config.yaml
n_kv_head: 3
activation: "swiglu"
norm: "rmsnorm"
norm_eps: 1e-06
positions: "learned+rope"
extras: ["capped logits"]
init_std_o: 0.0361
lr: 0.000951
beta2: 0.95
grad_clip: 0.5
steps: 10015
Each number is 500 + 50 x the weight over its row's rms, rounded and kept within 0 to 999. Layers, rows and columns count from 0. Numbers have three digits each. The size before them is the row's rms in percent of the matrix's.

# layer 7 attention key, 96x192, rms 0.0447, rows 66-95, columns 128-159
079:419533447463470466495541515545492574594491488464480467502438591536502485467507541500587488515424
095:536503453563537505553535536545455529474397540522455545487489498479566455556503522564450524551516
097:525521527477573471429498452461587489498567484609553506573515500532522563481469523410522606429643
123:471535523504505440452533486495595503471592500504560565584514513596506492481447561424544579495558
124:466488504505481557537443551545505474543415467466451480432517438444479503505519479611471422519412
126:523459507496453472418526497503456552512589428576554518596460524544488480525481592399569541498544
109:417577506506556515495531572490511510502477505537440571456549441514428470394562434573510566492361
109:611446579408512490488516579443506484557541491471550531462519400497456486486452454430588474495386
087:595518460583380411518465557412450530470505457464522464516466524462492609568534421509595497555471
104:495530443606489508508583512549416423506464479472491505493525528580514476494540487527516418487418
090:442517554489590520495523537494445526502456399368478604512594559441470576417559504544557444538395
099:525556543469618526467486458532543557561478491582392407485566534499499575439480384524504570497502
095:553496460456427493465522455458544539437520466528449520491509534629411428434495517536494539461496
091:552448536517542536452553491516463573547527540569550510530430533483349525522572543450494618456471
081:553453427542490580547566485435446573559410484556489571458508514452537516487586473466457529478497
081:459498472516431456495524526493531486620430456636528475426499487442537453560567493534495551457548
102:467471443494523578518492520579400535562459472406424530465517499359514502463517452524489441491407
092:596507540485515475508528432516575539505480524552540458599483553611435500480539557431468485429502
098:426475457487542465557472501524469534557461526438531493512439505462580511458490504501538456458501
087:569506484499560496479527411476542480436606546546522451600469526571550449510482513397568539510596
078:540453553541561554560521438560502526538400474581500477511466512507486630522621491451608494535469
081:554520488515572498522535503468511454441614551564573474490482471558557450514487578449459642462528
098:578418478437465511532458423546465474507492518541534496486467415493508544541541553501476511472470
087:467603510509410519519449468616467506517506499476512461453501496527508530409537553470410527456494
094:620515529479441531598443452553447467489539509467531460565486395538558546511502509455472490548519
096:397507542601450489545475510536434470524473475456480540575516503548499498491559495484481389538450
090:553517537500493511562476444576461560555434459479454431543432495487404526515591445420462506485574
100:576385472505533559437523438556443530582500527495542404489522460469422489533516490389510461475576
092:601412498475464482514466469494491492444468507522519526430515509421521495552501544510453519442592
077:458489515454534509500565538461527540453495514466455519497526589460506492492597508603513470513486
# layer 7 attention query, 192x192, rms 0.0441, rows 131-159,163-191, columns 128-159
086:521407480553500484513467393586532485482527520513411519529516425560530521502520512402425490540552
100:475592503494488550582471577477428523565483462504547439586478446438468484556486444449558481519440
082:512477481538544506470497496408497551543466455539507579505520522555519529469554513377511500396564
093:474529542491499555493489585499567502385459593469501517391465523518541527475419570524417426494514
090:536468510553532476518559392419438570540598447530591525534525455489488422516583518475538479490471
101:486427406418520447375512418493510576513491522524439503491485539478567444474466572484463557484558
096:643452468398592592518442502487486526444405540512447452482487516530509517537494524469430503668452
095:629417479492435634469492490485453530549412443386482481480390491522425539590492544493437519481436
117:399534511497481512392519580481602428468549510505521560459568525485577482394510460562459503566541
103:479551565580469504482573546499500611472610480506516556403506590446458462561611534518523443505439
104:549459453530589505455478481546485492532619506438435488503486573479499454495425542498578488404466
094:485525472590415377435520438491456481575549410489564488531574530449531479466469532528508538449543
098:467463510544454570495594377438521575504536469470529483564450529397453430507474509464551531433542
095:524535568502557565492423528554527466430554470536397469550507443433535456517574613605492525506512
095:508491584563481528554401428583474483442533521432386471426532494504471514566467581504500451529508
083:516461496511481522496474411549546522397511547482400557351449467459447478533577508473417531493566
095:513572533435497531507537511511470501546608431578556538581413451491512498549522476496485479534494
091:435535557528487463635478495522505406431495514382576456463523538441455489546409421614556453481453
109:508508498570584498478506471524435467556486465547583490618490478451544431499543416488542556507480
126:493398507509465443453541483527472524519553550397475509388475518533460486482466525499473505410560
119:543435447456484434496565514491464497587544544559443454603528477521554478522628468452450618489508
103:450463551481489499552464560604489556543457442612488487540497455513579530523557449449419450494496
099:398548492501551461450491605514498519473521448541451559500582554529573471458523583507427439503545
107:507447510527522499539487543584416403530444433564460556460563436477518532532531413515490472599382
107:462568531598511555500515519579442456559481463614491541424599499460500489486483455476491410543532
086:462546562497479546535501476545488533576599442430465407555507504449538473480622558546603443541398
094:437510567574539512496540502530571531516487555527552446533384545430460506501514510518509450527490
110:594463500415447482507465543461543485450524511424533414569423510553528510510515435538457557455492
092:464541463478462410451533485476530523429481509521571570438531561531462467489518517503429552512585
084:538467436526462479520486410580540551553458536510460492484410515551433521532557522477531435490597
102:524524596420533554535594502485469443498597454499515528493473557608474599503451533494528627485480
084:491566472516494541505466481545442489460560522535491494489490471491472571563580528510557594504433
114:423530458548506433532440549540537538464420477448524455499469439419482410549453461524471363538557
101:459544528501495515495425443438500545572541438516496514591421407498524499530579484439593558532457
098:486435404558532461508556531410464504497552493393496499469422445515478442521455432425563495470501
107:486466520525538477576518504568545497538478462466454472449515421483486393559445482413518429546481
090:514498483540529581468521557456473477469508581388452500449447516561578513443503540536518531538450
094:468530540525514442450592496462417498463587511604577577490552535546483544385503472524528572495449
084:537467535555516435492558419479416444447577449626481517546526493485436531494540536459494490539471
093:568422438506488517578410450597391497552522574464436469568488451559474604488466469537573505528504
093:440568498620468540632452568533414462508500444527578518474539455548461549434479466491507526437556
091:505483415460388496521415494554534536488519460490595499529453537553458502495435471392542465548526
096:531531511636492511427452466581511471440521513500517560531485484515455463551539502542534352547505
081:509525482537512483500477347515466532495437521500452552541559448420496555588591554548551400603512
113:542510459554483491528389390589485494477515543510425503505509499500496495587597478559451405537571
107:442504549462491528440563537450396477525603469507538538440483549523512517433561590449562562524372
098:593487493404501542509474459432511473512519554519507551495514435544420507507428504547524515512413
125:516473577361501571506551522460413501578572498542504544517463578529519570431468544452518641468433
109:532547445508441519423479434534540570433414546462478447487553535528544464542494444533349435482581
102:536418547437487495446558431446475522501517585516440517483512567521544552463519504425443605491512
103:525502514465444518475420523545554602479426510450418433500498531510605545586514440462405410495556
089:340528484531536476469532477455519488413573497499506492578540552470505432487585578504474466489532
094:579465497519465490475529450583466541537476613474405386491495527468473531547472533496456404559384
091:559480546568456490485520544637592446443515574511495370474530532513603533509500498476470433499472
098:460446480464471465460456418559520538583538565598516499587495469513499559480513575463556526525435
109:521605471511444497495364425572580537535533540553562417523597453522461448552464489437470537558467
082:595570533430526515508471471484446479555504566499411550505544472490590486494600486509464513555567
079:441497547501464544536538504463390442449500406506597588474443620506450461462573517516399561456582
# layer 7 attention value, 96x192, rms 0.0463, rows 64-95, columns 128-159
097:544454465512481561479507467428549447487533396572481445484458504548504485469530575450532538467594
091:520499494513413427506404571513474447527564564497532529478513464415498545650494475496475509479457
112:468457504523431547488554593554431377539551532476517560438542540511574484577515487465473513407517
095:585616525520425563486496480499484469449510536425538458520352644502540523579490484495434509431543
087:422492504542512454467512543526421610575485484448429503542483492464570519461501455497509468508517
096:529498538495446482594509471492549398446480499531453473452561451543505515507500503528506516510453
103:451497466447378533461541423555443391556550430513460431486527630575551542491544491483463460455582
099:494493421557489476456529432584469531460492533496501416534439572557490417544528517501442486443482
094:499555545558492473456505432538552384491473543511513479526609537481521474428468491517430507578474
103:541555527496501395549543506549551420516572435605442545470524509498570514520564509519458480562551
093:543503466529460517486414584580483507503583610545529389508430436558537421559355514469537496509490
109:597597588515551488481487550525534558488470508450487569490418506528490548560446506372582468622474
099:582435526426486488418515554505528501568507500550426487458522539465534567621463530474507508486395
096:593575514499481491638528514524592573420424579567426546486460547433562541439478522539457540577511
100:477520557556549496522500571486495561412479492472578589489467536521522533539528581464502528455453
092:481553451533486614431507597480499560425486454467488507499520467508591494525443450472608539601456
094:556474475517500495601569468460539396461558372556517526466450518512464462491528502506449493351440
094:448599466544550497454487480566500523487511562487563406540539470545480489564457489479512535570509
108:517471428452476540566557442557531500472483448555436531513531505497566473412607516506468492518526
100:399492562539484527502512494511503440477547457483538558465569484570499539438478486542530504499522
094:459505501537590518498554456508567473523505519509436505565504450544556471539552563463470520488560
091:479421491430447503470516526439494575461519477586432540449525489431506555566457479634629561513454
105:411504514444455517542582488478429520510549484487568515471451557528486481341464451517539506368528
105:576556501493437500493415515566559433454490551592561524488571501485527435619436505442465519495544
115:464553521466525419389438462515668510480489516484519587465419479556538520526360550455525523476509
089:471496443409511516438493498490570482584471431474611477533494475556414507504567525445605512420560
097:423461535505584470448580429444534433528520510503494549455444452510514540459505500499498533392481
100:448502433498459496484537517460464624487556550479457490571516580451541512447466481569572504511465
101:592482407498396539606498468602475512510521566563459417470502491501535515486547537423478559558500
099:422487525440570519526503479461562547419482472528436495554449523508405576441482539494553527501533
095:416456481507448468525505462408474451535480424590628499479488506457563543427442443521484552371549
097:430369539550548456580485614535397469436476612441518486466526487488477471548515481419479481500444
# layer 7 attention output (transposed), 192x192, rms 0.0625, rows 128-191, columns 128-159
102:563518501535473531496531648513489501451510563511487494404462451503560480581455484498443553508498
091:435499519454533518513432498542500506594517526488474513542580495524479555431573510493497482503572
100:550590461487454524546495559462520490460404588457471538482489503524464527535544551511561428552498
091:340503482505596456497509494477452562497534520511492500499580502443464390412440522504543511461559
086:428517470531481429415490579574509460493427535597457510496539552448584549450539521531484561496553
090:522531508578466506485447475454394595536468514442471541540520465435521472559466574533596468463430
092:539541547414499478496470487529478503535429610447536514473416494451504495501473517446517403500452
092:498454523530480415502485516370495395468496565482589467463487486507516408465476594405496523553454
101:594497465456554541490520524447489535503480464421445484537467540586498423545480534573445544516443
102:537452615431539533490550456538525438549486480519582456395413444464464558518436416466533486428415
104:417496522514483496481522442474427455387574421495461586481561503526461422491531512578456505384457
098:402454391488471500477538530518539523471544460567484535539579448514487605439545508545474545413508
100:489498533481464554538446442547431525549642534497522404540504504472494495521519471549582501547602
091:459479424550488551438523504418527531499557452545448527525339452525453527483455457503448501533447
094:484434445535531426528555547485552594515482558491550446529487492577492558508432574457630451469469
102:509456513447576458583498445594431548581588501526547468520535487432450560508469536430606485414472
096:485493491519516466520512508450552570537532541470512397465527369530469504506430492478481548446490
094:555459513450561458544419364474363474567503452395523468517448626551502462524459500486549433540515
098:586472510550423559418559545535565521462572576607520472451409389509518486592433521469469530499500
096:577541516411517416542510489524476543577472489452514469474403534429526445504515524481549460437401
094:551510424609386517399597504447516430436510571513587471450438492468498495491510536451497564591526
098:499504481572501426573470481495415545536515485440500477537473548480553514436511580440626471462496
099:475521439523524383534555486455588580461455542540526500492425498422559419498444550493523468430408
093:486461498507556500502487585524506474461534499489502458454468512527425516521543513495485513541561
109:494430452582435533491499476443439556474412422558493496476521529412539470502566602517480484547434
084:531491512495495486534535531477575482409447598368437516478436604545544591520524560445533468556489
100:524545441566369503566498558350533605518405514550490463500509448442510516463427549540453561595539
090:449548484525567469501410462540509483417519419436509546544560522563518505410510486469440487515532
087:539483512497443467441497471504618554459643525587430555518453414476416496564457447540474408402483
091:515556447546508523508509435536416461503478411504505536504448540439586451534625513535492430521548
088:513577499569523423537549588495476593482469433481435461444494512453508402502525539495472459495515
093:482566504466499531445521433581534521503581461549455554509569513475523406471525530586575473443507
097:572577502534501432477561496443516505567448502546539547555424524380460456524539423576470458402480
094:474595483430549451449492435639444413540541523502493422502529631500502537571465444519397471463665
116:537425476415531548481496464583424418550556466560449544477491609506348588516482463496538501404538
097:428503524384570447486452472469402430525509511487609450519545543473392450502454520443474468460523
096:407532535598548473409525491481589565522490477495641462523517424455557431578515506468509517461475
109:456459469376521563534409488483430445412558536504488515430479558546500535521510557493510533510515
101:560469410355523439506446460508459419468512532543477507443484563581386528514465516510469556469595
098:499432478494513546507522431446482552565510540524551509458447484514469475478504616393599533499512
087:546528450437486439537503469470448509406526531470436573445569531577511419460501568477571479576431
097:612420475486445479517481463543477491482514550548478550517495546570475556561493438500493571520546
087:581520616465499572501579484440414464537555523568462508468505598499475566437560518475553482536523
114:359525563540562488501532491502565465479481502518540524440526527398541513528534505543540388483493
094:534461539366503501482456422510478498558476660561502441543477630519471422503486510489486570507609
102:444509538526492505523553536402468514399569449449545492500530495505517486446456494485452466488450
098:474403500527541615548465550534509560532561503474538485485506430478427540571449555506593478500451
090:442400478495565517622537533484476452523538514592461562474600489484541545517601514570579552392474
097:598522531439439462477434419560521467571523593461570424491385531465442574569474506381529485512605
094:457448437461554602516476586459417513473469499561431536488575513539455460453474524502468470529376
110:571516375501398397559547486369511534385538544444505486505464476545553477511554516524542559491521
104:518501535472486517528419479610451503459552464507452476512494469556476514626493494565554521503488
097:516494450574490596462542475561519621504442506512554495516418503489528540528499454504500570487432
094:511519558449488556546439524495479563551454496594517453522467491453510523529459565463493470452496
107:507469529523362506558484535449523577531483521495532418476431375545496513493461560445579516503504
112:404519551462491483531521474427433409486517511634492606482516613464436555539496474529401381492587
102:468539574509591473471487358489457573482546448484489479533498633576535529492487533487547498516547
089:494486468469510538481405549527532537492463462575375455459490527509482607456473482572540504531495
097:476498501516427464507452486578579610548425442392617437480424542492508516491525498432490500520549
096:484598510504558458500558493455529562527479520485540490490543481501544486433476541528631396433574
097:507493439467508483535522477414453433378596531496438539436497562525502553453479478522523480520526
098:507540589549494494482588465451486526423513512439574416547430463573559412481501489503550517405437
103:504597546506434390491473459523473510523481442420591430488437455508398414552472482434438407431520
105:448482583506489548561473497601489461494518506473476562495510453513509540576500414534576466432493
# layer 7 MLP gate, 512x192, rms 0.0477, rows 0-2, columns 128-159
087:494510506470534455466515519465471502389482402511518679587436484461486451539470459443456497604479
099:564432461505425504445554490524558527521475569449461424445433463596522503470532392498369509483527
088:579548455518491489501570505623510526465526450466432525522484517485481510435565519486413523509492
# layer 7 MLP up, 512x192, rms 0.047, rows 0-2, columns 128-159
086:474583448486532478575561499556451544412522473495438527555447492402440479525568551552545460537428
103:494534531485447448551441488423544509563550515427630538431544377462534516453434561572533505450392
087:550498409456519526539551423500502459460556558452485468470438537512468516446446429490479555512524
# layer 7 MLP down (transposed), 512x192, rms 0.0435, rows 0-1, columns 128-159
091:461436489545475389477494478454598465468411421457579574508519553500550489489456461505406524452555
101:558480381435460428500499385470539511548502564489531416436539464491485524480497470550472525485496